Weights of a small GPT-style language model, trained from scratch on English Wikipedia.
Size: 13 layers, width 128, 2 heads of 64 (1 for keys and values), MLP 320 SwiGLU, vocabulary 3271.
Architecture: LayerNorm before each block, rotary positions, no biases in attention or MLP, untied embeddings, normalized queries and keys.
Training: a variant of Adam for these matrices, 90M tokens.
Each number is 128 + 32 x the weight over its row's rms, rounded and kept within 0 to 255. Layers, rows and columns count from 0. Numbers have three digits each. The size before them is the row's rms in percent of the matrix's.

# o: layer 4 attention output (transposed), 128x128, rms 0.117, rows 34-63,97-127, columns 0-127
# v: layer 4 attention value, 64x128, rms 0.0805, rows 34-63, columns 0-127
# gate: layer 4 MLP gate, 320x128, rms 0.159, rows 0-4, columns 0-127
# up: layer 4 MLP up, 320x128, rms 0.143, rows 0-4, columns 0-127
# down: layer 4 MLP down (transposed), 320x128, rms 0.14, rows 0-3, columns 0-127
o97 099:139180168061135066165133094109144082122149138184143096155124157155110096155074111097093085104085159120138132142142071090117136161193119092119123202144141149130175113135195169127100108156143136165140088162112115122054114110093075124119111054103144104127126128167126099092123077143137110151188138109134102141127173130119059167158156076128157148163077140127086153138178105164175127163152
v34 098:140078154098116142164121076146089152111111124126180127126082108132134084132162116160161130189096192158136101106114101092165195059089095109124173165157204137130115101119124103075136107154126127136137120108162152117175127142155087096148146115178125128076172088078133120146179129134093137127049165143119144137083153189125122079045099056136136106150162105120131150128090104166185160131121
o34 102:150126173117141182114117176174096057115143122150112166135112124175091147147114139151080127095088175156108100187144056058162127122070112151148092107114134106127095108155210151160109116147119160168126157136121155215104136148106096124151191144146130159125126110122081182148132113102118133107092136130119126128141132119186142103116074118066059096179149134169123144097145079132068171131071
o98 093:178137120155132130090183203108117150141173080091132127168181100090156151146126112070135116102144094102134144107100158113158129134075128111149132083106133107093176127149081101116151118140186129102163186142133139143053159105107095116117190107105150122133115121150125138184136082105145122096165103110157162082207105088065161129165105149154059131174193106139071101129116165062130124106172
v35 117:146131107135095108108066108107128130115120144097081128088130170124134121180130067223127135116120196095133158131145175056112128134108190106132074183098176150150093153111157123095139114164126090116122125060147127137117095109123083146177124185113160128139096099146147124159109145081066143108077176126114095061074156110158101119093155132183160171167151116185106125103137124190086147113141
o35 117:100097105087123164091126190148135088182110136125084161143172144169114106154133139122153160103129177150101168209169099092181090190110089135098117140110107092139137081119189125129124146114105111115106125178160120094150084110009100133120171182106130135183150106070117121168164142170071158149099130110124099148114067097156114095167127122094185134125132136150099143112131091179102133113135
o99 103:148136125118168145139183103194181136065084120164138128124077111096164149089129121141124127203101064093091139084097094161143119112140070098105114149138114171169116155128088144141085115116120095108123112156143145139125130178128102147106136122156127138102141196139151161067156124124192036149140120111128139143055160156060191108137134155089057151146147103167152137196116102143107093137104
v36 105:125190126121074143129124101172173097106157135158157107191079135162116067111133096063143114108157085177129138117109132139104090057130106135140174142129184140117158094086162244118191136147152117124115104107100161115132162114184155133123128088122177153121092169153093125143108114130096124161109136103121097189163120104112112070173179165140122071121134124068146081122169108074151119116109
o36 111:147130090102111148083098175027166171138143183144137080132085093168185142117086141122198158136151119121132133095125135164067130168150159146114097119148145132112139164148036135202177107114095118143157116083077081137134129133157157141148088087134165109108139180202159122091092083082128119164120102109093085149145097117124123143102149106102092176168084120147153123179134121143158128153134
o100 098:094142153123133101116147192151145162074129159097086135115146138152111136123164192108104158092121155068100136161076097099146126117158202101142104125155101111127129146088125152187100073149073114145111167132111131204122146229116050079155119130127124097076123117162137124087130229126118099121128088153117158118111108147122109178109083138153131155081125161108161124154116159170077174143115
v37 097:088146110168125167147161126143111121129154100097102136114148120133118161132187166102103101085138132113162100112132107131114100102126099161106126124128162147081059094133167108119082138147146081095080122150141198111121186096183099151174139240157175151133077104134099175107126124160110136084075139197111165092073155186152107138165066135142071126129161150055145129144137119102169086127137
o37 098:127140127099096132088104101073106144134086118151096132073122142178124054144091180186111096130108133146172165129125166107163138092172111081117086161147133136098100102094115087167130074120177142096204072132081147124159081096195199180117168148132215161143141161180138178107112096084129123103136102089163123110144167096118092153124150132151149088169120136139122169121142130174130127161133
o101 103:153087113116154127079137155128059160163070107083106129127150132128131133129145193142115197183098170183119128096106119103131096106142142112132067162143112120109087101159106184151122082086134131154113140117156106122145064182188144067106147188155131137085155154116063139121157146104113132159142126167104183208166107104163140135122103137116126127050124147189106101180099103180105098098120
v38 105:138110125138114149089047121103137120153135104144109118096130056102107145157127087142113164097111170163104110161153121124160119113125198139094074135102170127100130145074097113076095175122134190152090120106107153115212090097103116091165079120086123131186154135042129118182110158083140071147082101092140123105130167182137138188099143158180153155134113167142127100181114110074105146162137
o38 109:123100170099093088108176114105131118159174168117097144168182097109148131111110124161127142104125181160125114211117083191186144097125135137164106073119107053123166098118090192120160162137130083114104171122155146134137116146161102008158157108122197124149119099130113086137168158124142194094125143112095144082146138099126163101151121103113134089088131131130103131108166077140055139128117
o102 093:120187098133124093117140161135131134126071123127126119120085169141143165117097200106137074113076066084136119137092102134133135096107164126107210101086132181152116159097102114150152054142139123197122137146072075175114130161153141116115126062121189139123101144151163119083146122127207172090112122126185066080122085153108150111110193108145167134193097113111135183126153118110121137129137
v39 100:159161166141104140163078102181119139120091142154138169135100163121134120118137119107172193130143126082109087137132054120069163054191078093122138085122091112144161101076136123092147198124117129156108146139115144145099103173176112093121164151103140145178059095160136076159102148147105111131100120131128149237155131164151149060146123106124099135196119066120115118146116131090119142094151
o39 108:153141117080113154067106123114194153198129140151120111064174128132108162186146150138172182120162112135134118126112133091121070109153120098153137082145093101139151189130099114188238097121140163179149105091107103124223116146139122122140096150119159125160132137149089112127115133144151111127106070111137086122125127103029095123149137091130132112161083161081081135116098123176132106147084
o103 103:126131140096078123159167149100150126085201171137104099108166123092157083105117079120067115089189111101164134100108127143139174141119122111135103222155163108166149148092101159165146133107115121120181159101160084142061137122184087080135160079082130115116144150113106125115143136097134092136145120125161190083162130147055162120156091113092114116117160154134050154085089159175093158166104
v40 093:175100138101071100178107169118099170118097140073108127159186145115147171148064179148105095134163130133134118117157111138127125162156122116118113136090146125138020123128151127200125097164132147162090127175147106151088142132151136121088110180099128129144095117150141147071171112124097121051122088159172136124097115205161134163153085079079084166169066144160146157085112124128072112125158
o40 097:088108119104124139142146115178090106108056131121153118120107200095063095186123156117118102135255122113096139146101162091133151154168118039109166167124192101105104107100145133165152122089126104151190159149155155073133083152107111116128142147095136105136118081065173125153129133143113096135156139143130193114105158163114165066133136141120192156116145120106073127132114142154128116131089
o104 100:135099111135137149188142102141131071132120078134122141080075123119122155148115129183100159184182083136157099130122172146163128099075034163106124170135153126213091170151188168126162143092141124118149120094168127126195081134108098180132148134122126151106136157117134126135089128119107142208118137111108131149084140116082154076137109094086144067093079133143160161176070076139094104131105
v41 104:132136109096170173107097115112118126125124085119114172141094102155141100166089129190100144158119149140156114126148117119175139112108181125143182169125129141075149102050147199177141167163068140087104140142155107084135163063154155153116085175186128113160086073078145106099174133108086185115092118141120072176100157123189097099136108125119091122173181144183104154174081128125110127099117
o41 111:131170059153147132077090201130129128141126150130110089152121138150156119145108127129133142112201111162147144145161120102164178106128075140112082105074187061146170111122193181170118128112099192098135158107101066125156055077142111164166151104185193087131137138099118139105134133140110145127120142034177126140127162099110125114107166098137149166126095096150098125122171068137091144143132
o105 104:089158078131169102148152149152057156087128102130092154122186127070103107159153111116140179190171106116126151081122136104145122083120106078131088156106132126176077081135158199155081147150143103138149199144129150144116080133122091158117196122087096128115109085163106149145144105138138055136180116159163184153115114160077113110192112138114098108090146114146120147143110134149077203167102
v42 103:170129124131128082126135160168169157179139112083089064143056111179102102128106105070124098133144188113165195119071097131141143095169056155123188154096111172128161150183125204111168097094193080161084123128115157125129122174113150114096098093081130113109119140161107069115135136116074140155168088145162107149166085154095134155176144163147113119113104105127101119069116127118145118147130
o42 110:118135163114159165127146096114143155088082098107085128168100083099058150081097147146140150091178084077094142108112134120120134133130150140148211183152155111081135171163124099131123130092131082193098134160124106160135179155076156135156071068143095078123104116156172126093130075152163095121091103116109131128122143180165202149104157110151156197177098094123175144124143122105193112113142
o106 097:090109127164108176126119110114186100070164190128086134119121154144163103128145149114143154056157086084081091194175166142119146154199160159161087081147162105122120154093147131122148132124076177097148189087121125171106138126100089113169090088156118087108151104105152097129075133099132088120083114149128146066142133089149112175104090171125109178134126148083181097110164128179123159178151
v43 105:116079160178149074154124126108071171124120102168096149148100137165137115064107107143197140110110143116088157161086155131102189144099175101174148148136067144178082159154128167108131115111087089184168127118156153128175104112077101131153140166153084164115181113107146128147144113133116123117173073147151198122139108142057170120104082123086144159126059143125107160085114141113186158141074
o43 107:130109143139149130131173149210097134129151094127157188101144079049128137131125108139101137086070202116132122130123116094133106109074173182154118128152079180095109167124185132174120140102163110141099160163168145188127163141090133124147098098134087177078104106132062134176201116177127095095123106147127122135122110139114214132111061137095129135115147103122132123106130129120137123091040
o107 100:177141078113083161085110114135161124126143092114160114166131096135128133136055101130116046120153096123140128142149186170146128139079095160144191055149158135093177128176117092065164173164165125124144122148126114137114165052110187153154090100129187105185126166087131118148099101137137156108100168079142058070148105111176146091103146142169146116184129131122112121139088131081129108112153
v44 093:119159091093129159067114095130201133164108192174208104143188160149092086094190113100093120118113100148140153108126091174181173111183087161078148155141129064112154083119118180117166129151100091060119101122121148179131126119137114139152093117104081120106145150145093083155074139155122134156145145127130069134149087136129104125160148148147100086141180085141150095123147173159123078134183
o44 108:127136100166082085125100131035212132168134163121094048159098141194096113110135121073131123170165047157096149128149147156121146145197113113125132119098174122145138096138073111101151120118135161129150087114076094098064123090162170178108138126135166090140144172136162163106067122070130108108117143129109091119137124141121070148131168142148110167138143119170123102173157110124136133156195
o108 087:105141150152158054174141190134114133095145145150058147125094109106087110163139129114156150117068155108116142168154157081127104095200213059121100157108118147129094135089133097170067116145163143098127106107147153145116151139157090111122130105153152105068098138138161140122167108102173075063094111147140147179100150130129113153143180174082132189105182107136111125069162106174155169119093
v45 108:121126110139154104197162125179104099116068100095114148069057167120108113118133109204159066133122193112178114139146087150119130138137101155165138169116139126108171122111107133150164139140109111122112154100077159121078087144129081175099154124101105103083058090143111192148115128112168175133061113092106064159187140141076097101147141103198159117123089135182131143176103126144147129122130
o45 100:183105172128187168131110075145137160199170131116104081128157117190102172116107126151120163100156070142089097163136133131114111156092085154112123096136202100170118168136100067093144211088113145111096090148114086113214138066108108139121131127133155139157105127131082164133099075115160141161090102068117101141118130115166129102084184132159127108123113102124146165166101142090196139126119
o109 111:089088175107119107097181112135153126106121143100118154137146154116168116155139097100103182097153104136108128103117089111115126118178209087117101160170065120205102114110112160130127142174086120098142136101174152096122153126139171081101176147113143119084118136107078131098176171110148091093160143221106164152098116174142094106099081181101160165110195158069106135115126097188160088111102
v46 102:150107150133162129167110125126142149179144121061043155083084139117128122159062073152137092162132197122126151142062148115172193067126151089148156145082121166139159086134110115083115144123160175152076123107089176089178147101104115096156114134116106129164109088097168063128193096123144134152130123165153086092083178137113143177136113120150166167154112130166137136160076116157088154109127
o46 109:102135155093154111112144159175109134112099131132090176117166105098076120111114141185066182062099169109141121170133074060192156117069087134135129110130095132112151119138217128154097156120113133180099191135148142173172098137077111101150110105139127153121101094107127133117209115182150141120102137111156153145127156159151177092105140119123205081147115126099110176115128078092098101120074
o110 098:109181096096096125138174163115173118118117158156109106143144143118132169119110123154094151111157084086141109084152123104139167180133077129131122135147167114143109160133139131122160147096114120170183208129108107125034078136115045103115109099096119163134133093120123107148158109139141084126159120136141178096191148133030154105183125097099074123168128148125087179099146133128093139232157
v47 089:144105171107161150098134148099142135140103169182168120137105055116161189153070095131141157137151140172104095109147093104141133138111115086137089116185154106092161129100163094157124102120099140079171126181121115027092155083173118181166125134092149100148118154100115129131171091173160081123120071093192068179134109136121121080170098141079127107139181154102121134099157093104072130142149
o47 091:079149115113124112177116137125131152138152140103127139143116158113131120174140083100109172186237083089127108152133093151088132156183153053101096128131152126147153082154118157120133135145087109123142176085073149091132075113231122117154132136136126113131111092116107056096092160111115134096183141150153186158135118111170067110133158127116077114142198131123106145107088067157129166157164
o111 094:105132131104158132189137100142094132093140097146102151090153133087106131137136155116098177099203146104210137107077112126117122092132121133141095178132109164137090136131162156154117122086141105147114208095117162205138105170146104145094156087110075139162104112153168101110136121097118140200138111142185153136147116174080124056105110077116081059105068127142152171110133143104103210155099
v48 093:124137066089113125080084133133165127099093168081125135072086121143169117108142153085095146134132176141152145150092062141168093145055141132166142116149083153118176070132107133148172154144147172103227104113108149163103173154142132156102105123173162088087129153127115074086118103174143118173131149135093145169063075123113120172073136164152137200147140154103089120127107074142114134107151
o48 097:178106115143180112119064171178145131146122152109080128132120107152134151067083102099178119128128147118099107137136152134084091099159076107169118114109137130165152118200112109066118156145120144151111089152099075092130152126070121160131153181098112069118117113148217122113094149100103159106120196087160130086134181082129194160144173122160109179171092156126108152109157097096099186169150
o112 093:111128148179182132159124041181091102145162127127130110148135146114168082175190150126196180147051125130072090186123100118113143085110140121146117149092150143137150148135105153157072128112117132086057120120089145093137112087168116105116178072116102098114114043138153165117147118162126088079126136172145138125158137088137116217191092126105109099108151131123125116124178117151153162126123
v49 090:122139180083084076107146132093077149124080072154191145187106213117124092219130137071132148138126142100168088113181121148132167081123059153129065147076094165156130125104142167131138122146118057154143078166146136106151118125147129102195135138075104122116080120124099117147126135114148086102107125104135202145166140075140145071141158127120128129175145127155163127169142125134098102127139
o49 093:139156107121106178103108113139157120152149146132129098107109148148083179193112140070096203105235108157149164143090151104104130164134101141161126141090079153050122157123128109165167135114140128135146076128105113143126140120052151152132128135162184088109127180160122085119170049102139148125127062110086136128113125144146130070155109135175144140082147117105153069189152109146117147124056
o113 089:150093106102101111098107162137156165122141147109103082126164071101144102121132117092147050098192139123177158145136117156135094130182146147138121146174207087082188137086141119110128130148044103128146175145152114143085194195125130121121111142110132077131125132099136103128081205107136150138122134108160120150132109151105116075125110172126096091097177132083082086153086188171188148117078
v50 090:061128134188156131136139137139126083088089098140086083099150089160166092082168118203160167092102100160135120165066172143111143173101153199128157107138138113148114177163092143127080108132164125170142122125106122110160114119133132152184125127106141164066091109099136136132098149101176124173171158142110155096120086186077194114085125098087148090157136085095088117046106129151157146120099
o50 094:207105148140100099124110124123149101139161104125142173131125059095196136108160101123133104141000159148139076111141095144118122117123124191127130131167136191142091157091121141116129142097142143116087120131176148136117175119111158155127087094158108190103119151129041148136165113137130103109146132187070100124105104090145180178126063128113128151121111112123153138078177136126146086125121
o114 094:151095079146116112104115101111113159132113088104132137200135101111171107147124141116173070133041107132088118166129126126130062138159135121156120028164119148103154155142090113085171129114109170139095114138111131133124153084096192125113107133167152101190134146131125159125112137148156152123101140132145091060166112084225088186126141150197150186145108160095164083125140127108165106085173
v51 095:134076122135217148138094090101075125164098191089126126161151111087109160134118091104115054186115191092078111115119178124132093112128096128141087110146091142172089187140160121171106066142156135106107128105099173209106148147114088128139141116171111119081177130159156138112139118179111161107135060155151165067151104122143140133108126137083133067104076136173169138095114140131106133132094
o51 086:126088108123186135191172120206061148106125106157148176101150117094099086169128112141095121128123143078113175159111148104166084151000114114140111136180094184112086136108164110140101102106150107169081187153166180187086127156075117155105166069142111139084123100121138195133111144144158091112145151168153134116127108144148123115089105138109110096148150133097122126112103148106159126116094
o115 101:151120092172070162108139149090167113162130106099148112179112140182105127114104092131135139141190080177108187122197154147142144193104065129112170056101137098085128096186111068081119149092183139113192094131150106097138137092104134123108134156096140139186117127099142146157122072083085181131131143127094093129166140066146111097164159123142114172138149109154081127149154086103123091135175
v52 110:151079083096059160104139170127132137168126180114137103143191059164123147131108186090094116087152077121104145099119084165107100156116110101142100048152157078134086120144106127158131103111166157122117141165148063084109152141137158149056081112092181142123160170132128127104132136117145128138172167105147077101069146169175128188144155149158123111102154152122096103101152107084075120167185
o52 109:085143145126078102162135091095135106091095120144155091183108178139130083142109157118151077187161090125116117088135134198124153112204150058106138155125178101170136111110059162100112106150083112094151138105123169035117093140218093096142155141087137086175130115115199081112079163141131135117156175134092175141132158162126097123150139148134114128150134129131087152101139162140129109122174
o116 114:098118169159163120204094090159122074120118091153131159072060177163098135156142161144147161120063159146151105155083135097116126094123137130138139201124082197189108167150128139173097097089131123142104107105124135123189054133141079151152146109147130160108157083120193117086112119177115122174106122125108140130079151113086134145119146088099163105150045124122187173138130090157130109107104
v53 094:131109099089082099145127175158075127097097157141082143216177112099160182161156133118181103124146096127134108153174130125117108150083100113080127131091074177170102180121130156172086140150157060106133166127145044192131129160112163087115097084141147129141173140128099152080162080184115160148099116132164137134100149073139157163122137127133105160110157103174150163089120121175084142168106
o53 089:114140126115149187111110089220086098089097080138147120114106151112123157151154123102155107164182152093173148126115129109137134148046129115095181170147143128082135149117128174154077098133130134043114133106192093143121181146097117067146134135067048098130087100130154102131143193168130135145147159135162110113102125114138144075159089160103125142078143084120157112126129223164132111118131
o117 098:175150123131148165101067091075155080165129113092189138100129130156104141145095115123122139180196128151160078130115079173130194127104085157161132139135165107124130127140137159109155129068136123093148101110139150076141119087123146205147099157112136150179136095121134111163085091116074184181150121123068059109094109118153157151112135094164100072105083156140135120187122096062168085158154
v54 097:205158146124087108120106128061195132161170164112126076120090162122088101183152051169114132145110136118133142132184167099168142102098154129123135162166112181121137097121118108157132177140195170100086099118121155114102106146126091147143141084110108091173146135088123119154119105082108107179068105125151120124202167088080148050112190106172176122120166119132133159159139113134126151089097
o54 100:172127140129213138143117198104121153119129157112072129150119161184113216126227143128130183120158097125127107192104116136151123164076122118149114146084109096101114102161161091108137158131144082160099131158141083206097141100050069130110130123097102052145113101151149114122105127165174162119102078109129087098123096098187136151121158100127124147113115135132150120109079078155109122119115
o118 096:081144148121143173076178111120165130110105176107124081112136108122173117076165151136164163175181073084103115121157116182125160106155126136079125099108125127125124118111084100101110116117077111143142131138126114159110139201078100064127118138099086120116088094182148131091146147136195110081117155125156068148158109163112141168136119157140154159159124049087151145067179190103123205179137
v55 107:185169058100123133120143168146121144106089103113111116159136120125069149158120125049105096135157154127129153118102138123073083120186096108156205124176131115130048117094166069188128093141128134161128141109135160153114110123159054161118151181169169096133103129143121141093145144134080202090072092155109173145142174166117151174086159088159130182166097126126166124120083101123126130140144
o55 106:103112123081181172097135093151108154139060105188130127130120166162080111131111131103141068144191144066087130166084137106136066141147060094171127121143143097200126156100108107140114083118109091127193118153126139140164080172142134136154128127105150116137140108110201163115117092151158115130169108044174088107150165109091135116068158153129156100180145180138140176099122129141139085160086
o119 098:103062157141109146185149090153169087143113130062122126121109153124142192141153179188114184171196041144086107127158125184139168120076063138109099175126139079162093143135147124146102121070134129108133099104139107112142112162115131092126161158128110185085170136131089141143127129132143103174127106124083131160176142141095167050160054121099111128084156110174150128140123114153099091135106
v56 099:138136175165071173141077143132147121115113136121102106067182064118116154075099176153124156130118127142088100095141051182081095140065173125121120098121110108137141124171125075050109084107155126157213131156144146112084148155136152147134078111093162103142100153084163194120142115150161115118124135087163122123135135175126102181123157170122112077104049137173106114094113121089120143160133
o56 109:111066168108083141173166057158127121126134131144086121139142106066188113155168099160113130166144103131073075113085148156104125107179167097156177140180138103139081127112034128116136143130164114089121140143149175056128144147177124063118118130072069142131120139137116119156118146134163156161108184130132177124122182128153146121147125153146094125086176075110051111084111147083144119142101
o120 083:111121124140164115165174088187130079126090135093132143102070152135162166171144146146132168112072086101137071136078082106114115109105112151121154138116144164126100193102124144100178124103089153126034115085107055147133118119151105119111127132130112131122142108174175108054134151098109143202163136154151126078156132120117207099095106137168165170144051155121183144146172118148111088098132
v57 092:151166168151139095181132117174140158154165159069143092139118161173109095117074120135126121161121204123105184085094116118192123080124124120111128190158123126125152098149134181162139089157149090065109130054139208170172163155151130136159108099097120081091131095160130042154136145102105152144144124132152148161188085131132147135124120179140114107104090158200141134144101139150144089136075
o57 105:139129127159167159115137150114160122070129171102077099157114082130104131076120106173079180109243089137065116131157145091135135174099159152127137123110159090109113115147129071142106133073123124181132126185094136155061137112071189150140115135162126092095131148142107176150091072103131126168130078094129131108129123160137122169097159149137107218156157082143134117149137100082150189119138
o121 090:129127120127115170118126157130135124092156153117066153132102124073105118143153121122158151140198170126084163187168134088143063148205142109106142093163158113119079124100149072107077128117146149054153164121133111141096172124098093120147145174102095080057070131127132155119114130069108102121139124129154157141169123075107106123127141176117112213128201109188134076105175116179112159151119
v58 096:116099109172180147129186174128102111113127188170067134169081119136084156111064103148086150120147103168109114134125096132101138147107106110118187097113132139115146122119081090162091189101154161146165105176142072137096119145077170143047109110101172140173174134088143182121142086139142126168158114135135093100147184174158141152176159074096095150120181111069156121127131074123157172130107
o58 104:116180164138159087141150161129061152125124097134170137122120138106125092103149108114135107169043129142206130053103131169120152100087129120121120143127133112159137143088112156104154091126117111094091174103191142131201136148198073079198096110106091127152075101131160079136144162162125139046152136153117133128114155154126167120122128113132143114076087122110119162096166201141150052123117
o122 083:092141144170112167125118089077072144149136097087176158106170101146145145138147069137161106139112084112164109048163188176099177142057166150171128126109095129155118092184109145115174134123135114139121149138129098111158111118149103134097137131120059157176118071133127107115095130168108177128124146169113081090132135149141132144119111074198155070131052093108111172097146214110106111099128
v59 099:138145055099110123133129129109177120157107137175161166157133099088126130089155120107139096132129120121141138102187127142123073176120098096166093161153099106111182109150164119125101115087110079131135159160149132117078132112128089113141132084121136102154168160174109121096110120178192088084164068104147141099204084149152124125164068176088112038132107125232101135118156167118075125148162
o59 089:097117153107071129203139067126163140115134149128114074174142163142120121138142130059123121169251104065102146132151170154092154106180152049119144139116169131128146100135109117095121173158151080131167123110102150103068139110164114131132160115106151090146154140112149111103082171083142100110123162167172154130137124149105086069111120133137124124119216117094089128168077135106130126184152
o123 094:066113170105112173122117094096128117179087139150103082067111156142123096138150106086127227084220146138176113133118118139088197099156147122101127188122130154146090127108169110135130180104123124109156160093135169125156113088176138191169132133116132122124092120136107121136154088110149157170091146135161126201093109141112147055076106126062155169124112087108121162119160072122148133149103
v60 109:095134184178092119167132099102153105075124142164143158055151142141130127127108147178110181110112095096115150106099084183068197123071150148114145155120169109084175141135157090126096145133122063098164099086151132132084165146144159096137150094141146105093131098120117114119168140121147028147188186103173120110104116115115081127135073083125123137110074119080119109108198098157174148117124
o60 110:160128220123069093131143105178150096135157154084139133111104108113144147132162096147089186128088104188116083120123111091092143138164164115087185162145095151109109116176120129170156162082125159156114100107104183105114150141167122120168100214090046137118142158150079126220132146076107144124100124133136132116099067109133133145153111133134086144069163096149062112137089122132112160123110
o124 102:155103077145203156111113129128072153129128105118122132131109083065161164083122111115192116121068205097120091092101156103131056130151186107153121080112091150067154123153111067097107152136122183115115132164138151086131174184191154101118143191122077092144079119134149131128141126114102148126100107122124162180137140135132166154154121110139091088105150128149133080140088193125093187090148
v61 093:180098187139204089163127144150121118145158117139116169089158136118090116161066156138107144118134075150078162128073101144170212091119129120119123141044124122183140116099113095103124104097207150147150082089108102089142152142077185108094090100109154142153139138127148115150151097123166090107216141157148127050140133165098146158119144140113152108099106111159121093170128133148165161148081
o61 096:101128164128126071172183118134090132073147139139182149135132122038124110108156131174068160076056124153143137102120114133150166132099166167128171138173072157086128142106152151150110119095126131134068199098164139137152136124099112073154078122107071145101097135122146137164187108143131144112143113144123121110121132192154192105122106143132196133112145118088115125121169167070129117058054
o125 090:114142086109084147175087182094176108126089164152142098130114110153143193101138061146133041108106113069168123082166170140116086200133117138152167084147114127087168153143130129082179159106102164135163165158091101118105120127142095120142087144101101127164108099115154074137084134095097167138123127110109108082162189126069144128130139093146125158209127133119123142074126178100110142161191
v62 098:125137088103104117109150150048180115114098096154178149143166149091121148159114115174116156119124109173129150134109102126077109123147138154110086148212162069106114084158121082131082154155154138126143211132137106130101164061088098118106122153136186157158081106125113203079125107152126090124124136092137142101095166165135162115046133054115087180162121168101147161097113108131092172109130
o62 106:161105167124094082136115141118113114136118118165139154212134175123110117161168119061136075158100174137131098146155108118144139123179139103100115141143151081163098115106115196144129154129108115120138159120188170102114106141163072047123130113065148137161126091066143097131167201089133138126172147156152102131123127089112160140114085159085142120075141189101073167097149128161075102179052
o126 089:104078130160135178136138099191097100121128077080178144077117098139117177161087145184164087169113080129132112070158161150149129115023109134084147136114107129141113148182114122140163167082113143126130068142149141117191126157118162121097168165109114188146129115150162101095156137139118161143109145116109066176089121128117171104137116147153159082126087095124158201140082133099062109086112
v63 096:174168134136126155108034120093154161176146134070100126108090118121091136175166060163065129167140202078190138108122112136139138116107113106131168176095134104036124143096126163125089096108144099136071144088202160079128174082158096166108129153128124094134100122109116123167171153086099108149084118135111129119125164152130122183157131106159149094082093161113108170131128128153103129099166
o63 095:084120178107153137130122134142099147109102120109071102175134138172072093155138104168114160101180107085037135190112130125175147115122090069150122173098125076122111081151138115142106134137123073157150117198086177172106069140123134136162178113101154126132138147154110133158144125148165147105097172041098159118133135121132118143124185135167165111138147103182085185106086037128110131142125
o127 101:089110117111170124141158125151133127114123151147069103093148158114147152119140153146157238133167082086082109117151142111112146103175097088121075167106120138174102108144141122137102132183102169162165162159107159112118058196151089091120162122107127146088161112137130112102145110108170048150138122148139201174120149153093137084192094146052071130145148103113146171123121100176091159163121
gate0 098:194182182112126097192163113131183109112128106072141149105141147124140064124107100122194121145112112123124106077136095122097088102129130147192092112162127128124179106105166137127118086118058136166146078184116066134114174127121173148138146139171104120176075103103117113148134117129149138111127143172110160107215119100071148084113167068103109152149088165103175116118142173071115125140073
up0 096:125100144125081183144114082113148122096064067113119163217196165109138155123102161063095155153156133121129163131121105072073091122189105073100146133104119139178095090141125144059041115145137153141166126151123110179111133138109142135162114116139124099143130131144104140085056160134144138092138174141148132135138147107171132131119174110092138158169168098156199108143081088128098153186132
down0 097:106130105096110160162108055149098176090135120178058166126130055055164169099140163123113165130089118073090131124157030136068137145102163120111131124145146149110130146142082146126164120185103140089133118079132152146174137093164126149122170126089138127137221164115153126137108173113124136165094157135178136127120122132121123175087185149135107064134181133136135122070104104156118121079113
gate1 102:127090142203110131183112091164166074121152126106139098119166081119159162183103149101122054180135120157107151119066073115113152114115149122134093098131130130110147188145079159115117088150120119141188094136158151067115176080127188156102125160107139134135106082173102140143155157101089140084141176142158149105049107096117095170191098148187110132185138161108141111117130163091082145102133
up1 107:102074116130165159111161124153127171087096109069167170141098092142125150139085169079121111124133133133153153126117095093111147118100144152165118106166129141127124254108132127186109078123087160169109164104105144143144154155116156147143106143121105177076144103145089114206148185125045117160082072188128136129074111138106156124067064104091139141091141120122123079136096166163136147129117
down1 106:131162145093156149093111124114144112146135148153156089163144108155131121135136124119122087066071126136125138173185140145118128159131128183137117162156228141141130103146148119109152121132080097055125098101139112202120167114139182142085088147125189109169129163126090173126104074117194131127144121087112132076136123145108087045115136110170122152057155105188119121176123126127141039095082
gate2 094:152142132158121103136135119113182137168143054135160154111119104205200128152055152127112059102104137167109140113100139138150104116084133183109162139140083098112164104129155155180151145134120108132090156099093156115232157094146182161118170098174120127149169182112084105150164130103093123144155103072182140111098099112088126127117123144090134154116062121121124119197059152102147113131152
up2 090:135138120161071100134179102116089107086134167118163113105123054130107114139129112120175131118138101120167081116149122142111125161104098177107137136129113131072134137095104102129122162108136095137159113141119095164146170095141111098102087201157241091186112119163180093134118092129127129119167130117138147117116144112219097157187085116157154162029127179098136169126143106126123067129194
down2 092:131160134103157169164142162067115144180132135138132152149096113134127098185124154150156107099238134073088168128139106118145147127126111138109069065129078124149137169121113091116194087091109108216127078099145133118050109124051109156106142118152146074129145132157103147127131142141112118180068177079137088129124135153135160109146148170168107104112117128125093149124089134137074200114149
gate3 093:190120090161127128156141151173132081080123168157052137137144108162198150080131133136146154144128138107180104094136167128145140126080111124158179101149148092107136146119141174120089126152115165094055135063106147167160096159127117117140127204119184076115127068122058155091079113156123174148145124089189081180150121125153125119106124177156143159117146121111112093150122119032123114153121
up3 093:137148113082151145158123149097156104143126115133116177169142118126100122153149135120072219099129050123178097123176141136052109102117103110145164179156162133112212122149163125148162143103134083154143123102072123132092158178094152159156130094108178113112143179090115087110057110061073101079088141129151152131153100163114151086121116104132084134121091165098154144133095098144161146191176
down3 093:116153088178152133132069174107117126168143121131153126140125077148096076073046121182114108158090158140123094129137104098142132081192127109131139156130093129103135145083169137162162121172153111136213092156097161092150124140118103070101128115129147089121090107098195111116134094099120087149158115107110138148059170083200133162163082110107136132106171115189157139159140167163115053151155
gate4 099:140132126182103155130187073188061107073121086172140136131152149129103157117116094124151132142147080110115098151171142090121092122117080138116146093134190110135137155095122126136140203137163132104077172145142177178214131119150116091125146162163123121128129135090119157103141083118077176140159053147122087121116129065116201053187128170133118126192146119136088120113149124090094137132100
up4 100:110089131156124116106165132117100163129097087141171222116109056117123177129129134154165127056094177143109147137137113069117126115044136149181131145140136126131116108168179141143160084102132165128086152123158169174133137084143150117152121132183102146094135080137142096158145130184109175164149166123154106100106082115175186085132116067045158114154099098151191102107101116104117123143078